python train.py --num_hidden_layers=12 --attn_scale=0.156 --tie_word_embeddings=false --parallel_block=false --init="normal" --init_std_up=0.0395 --schedule="wsd"
Each number is 128 + 24 x the weight over the matrix's rms, rounded and kept within 0 to 255. Layers, rows and columns count from 0.

# layer 7 attention output (transposed), 576x576, rms 0.0343, rows 262-272, columns 192-255
[[142 141 132 128 146 120 116 154  92 146 175 130 136 139 130 109 112 130 109 106 148 132  97 115 137 167  99 135 139 132 134 129 148 106 130 111 105 118 139 148 115 109 133 121 152 124 113 135 125 131 158 149 140 131 138 148 144 129 107 145 159 112 134 125]
 [146 110 108 129 143 123 151 129  98 156 140 116 129 106 137 115 112 134 109 116 130 121 113 121 148 141 124 132 127 134 149 134 160 124 158 139  99 117 110 151 144 129 106 132 107 137 136 121 130 143 137 149 121 141 136 106 125 112 152 127 175 135 132 133]
 [103 141 145 132 148 136 138 140 127 134 119 184 127 138 102 147 162 108 159 115 129 122 158 114 106 120 158 120 129 149 106 120 135 113 111 129 141 108 148 123 100 145 116 146 132 141 132 123 116 116 119 103 117 126 125 135 136 113 116 121 124 105 143 147]
 [136 141 152 153 120 125 126 128 132 128 115 160 145 177 122 147 139 125 127 112 136 108 148 110 124 117 121 163 120 133 126 156  98 151 130 149 123 125 124 115 102 126 157 127 133 122 116 129 162 135 128 122 100 131 110 119 142 131 136 129 124 145 103 145]
 [116 127 106 146 140 118 159 135 118 130 112 134 113 138 131 137 142 130 120 115 123 126 143  98  96 113 120 106 128 106 133 123 132 121  86 131 123 135 102 128 115 154 118 129 117 139 173 154 142 106 114 151 163 122 140 118 141 133 139 147 144 128 150 120]
 [149 128 155 106 128 124 107 108 159 138 146 119 124 150 140 130 112 153 161 122 172 145 135 183 139 133  98 130 136 133 150 112 120  88 113 143 132 158 131 131 114 100 137 128 131 111 119 112 127  89 110 144 140 153 132 137 134 108  73 154 151 149 119 130]
 [114  99 100 159 125  97 137  99 120 134 109  92 124 175 109 130 124 151 135 160 142 119 125 133 126 147 155  99 155 131 144 152 125 123 111 118 137 113 127 162 126 151 130 129 130 143  98 112 118 122 149  97 139 143  98 133 137 141 131 114  98 130 109 122]
 [111 133 145 125 126 119 113 126 139 105 126 150 140 111 101 121 131 137 137 113 140 145 128 114 140 111 143 143 139 133 101 146 133 132 162 136 177 133 176 106 132 118 138 126 163 155 126 101 116 128 149 149 153  94 135 122 156 106 123 143 102 114 112 139]
 [134 139 133 135 124 105 120 127 139 138 117 118  94 124 110 104 111 145 145 100 120 160 127 153 102 118 128 125 125 128 143 133 118 138 117 108 136 121 157 137 124 162 117 131 109 128 121 143 142 149 137 137 116 130 113 136 129 163 164 105 116 153 133 154]
 [ 98 120 120 114 118 133 121 161 149 112 132 172 140 115 104 118 161 144 124 105 145 129 138 127 123 109 143 136 111 149 135 129 134 133 115 141 124 146 137 123 148 127 134 177 170 130 156  88 151 138 138 135 134 106 142 107 138  97 145 122  87 107 100 127]
 [138 117 142 110 145 118 158 117 133 149 142 109 132 124  99 118 134 155  97 136 136 144 134 121  96 166 108 119 104 123 104 118 113 114 120 112 132 110 110 108  97 148 159 141 100 130 122 158 143 136 165 125 129 113 108 116 112 129 149 127 133 146 141 112]]
# layer 7 attention value, 576x576, rms 0.0276, rows 263-272, columns 192-255
[[134 125 124 126 131 130 130 140 143  98 103 122 139 116 129 106 137 118 160 142 142 140 147 134 142 112 148 144 101 124 136 146 117 152 161 154 148 153 151 117  92 117 135 117 149 102  98 137 120 110 132 118 147  94 120 126 120 126 114 133 111 118 143 110]
 [130 121 111 100 180  96 141 117 151 162 131 133 113 125 152 159 128  68  96 154 129 121  95 195 146 118 121 117 162 132 115  91  90 164 157 110 123 121 125 138 154 112 123 137 103 119 121 115 150 120 110 143 112 136 103 128  97 105 141 111  98 129 117 139]
 [114 157 126 135 110 139 134 109 149 151 148 109 164 144 126 131 133  98 120 130 135 125 105 128 103 131 140 126 110 138 170 170 134 137  99 127 136 160 147 130 108 133 127 125 143 133 154 145 127 126 129 130 118 144 143 102 113 146 107 143 142 136 132  87]
 [121 147 138 155  98 139 118 133 132 143 131 143 120 104 108  68 123  98 100 130 136 123 105 115 171 127 103 163 137 169 114 105 114 132 122  92 146 136 141 153 152 141 157 129 120 170 122 132 167 128 143 116 120 133 117 149 113 124 140 134 192 138  76 143]
 [138 107 127  85 142 133 144 118 116 123 160 138 115 148 154 152 100 121 101 151 142 153 127 106 106 122 148 131 161 103  99 137 154 134 110 121 123 106  98 112 108 143 108 128 128 119 120 131 112 126 134 126 140 107 124 145 108 125 145 108 141 109 139 121]
 [127 150 127 147 124 148 171 119 131 112  93 132 155 122  95 124 122  85 142 151 108  80 147 121 147 109 108 113 142 126 133 141 142 115 170 113 166 154 120 128 148 115 110 116 142 143 109 116 114 137 136 117 100 160 137 136 123 138 125 128 134 153 141 101]
 [124 101 146 137 148 139 139 129  94 104 154 120  90 148 139 120 146 108 137 175 113 105 159 122  95 159 120 111 134  99 137 112 105 111 127 150 102 129 116 152 107 120 104 122 105 138 120 173 104  98 116 150 168 134 137 113 103 124 164  97 139 121 125 124]
 [120 173 150 120  99 144 133 128 120 118 151 105 147 134  99 132 126 139 125 131 127 137 134  93 126 135 142 141  64 138 131 130 158 124 156 144 140 142 126  97 113 109 154 133 146  90 156 101 159 124 130 137  96 122 142 153 147 113 114 144 117 117 139 131]
 [121 111  91 124 147 159 133 113  93 134 120 152 140 116 146 159 158 103 138 155 139 116 102 102 103 142 115 138 140 147 130 158 165 170 124 133 126 107 105 153  78 145 123 124 103  94 118 135 129 139 129 102 129 142 110 118 101 117 133 141  88 160 105 130]
 [122 123 132 146 137 129 141 131 141 128  99 143 131 151 112 189 116 102 129 124 153 114 137 148 140 105  95 124 100 141 119 163 160 128 127 109 132 117 142 102 138 131 114 131 120 142 123 127 153 100 151 125 109 127 129 140 142 129 131 155 146 128 121 132]]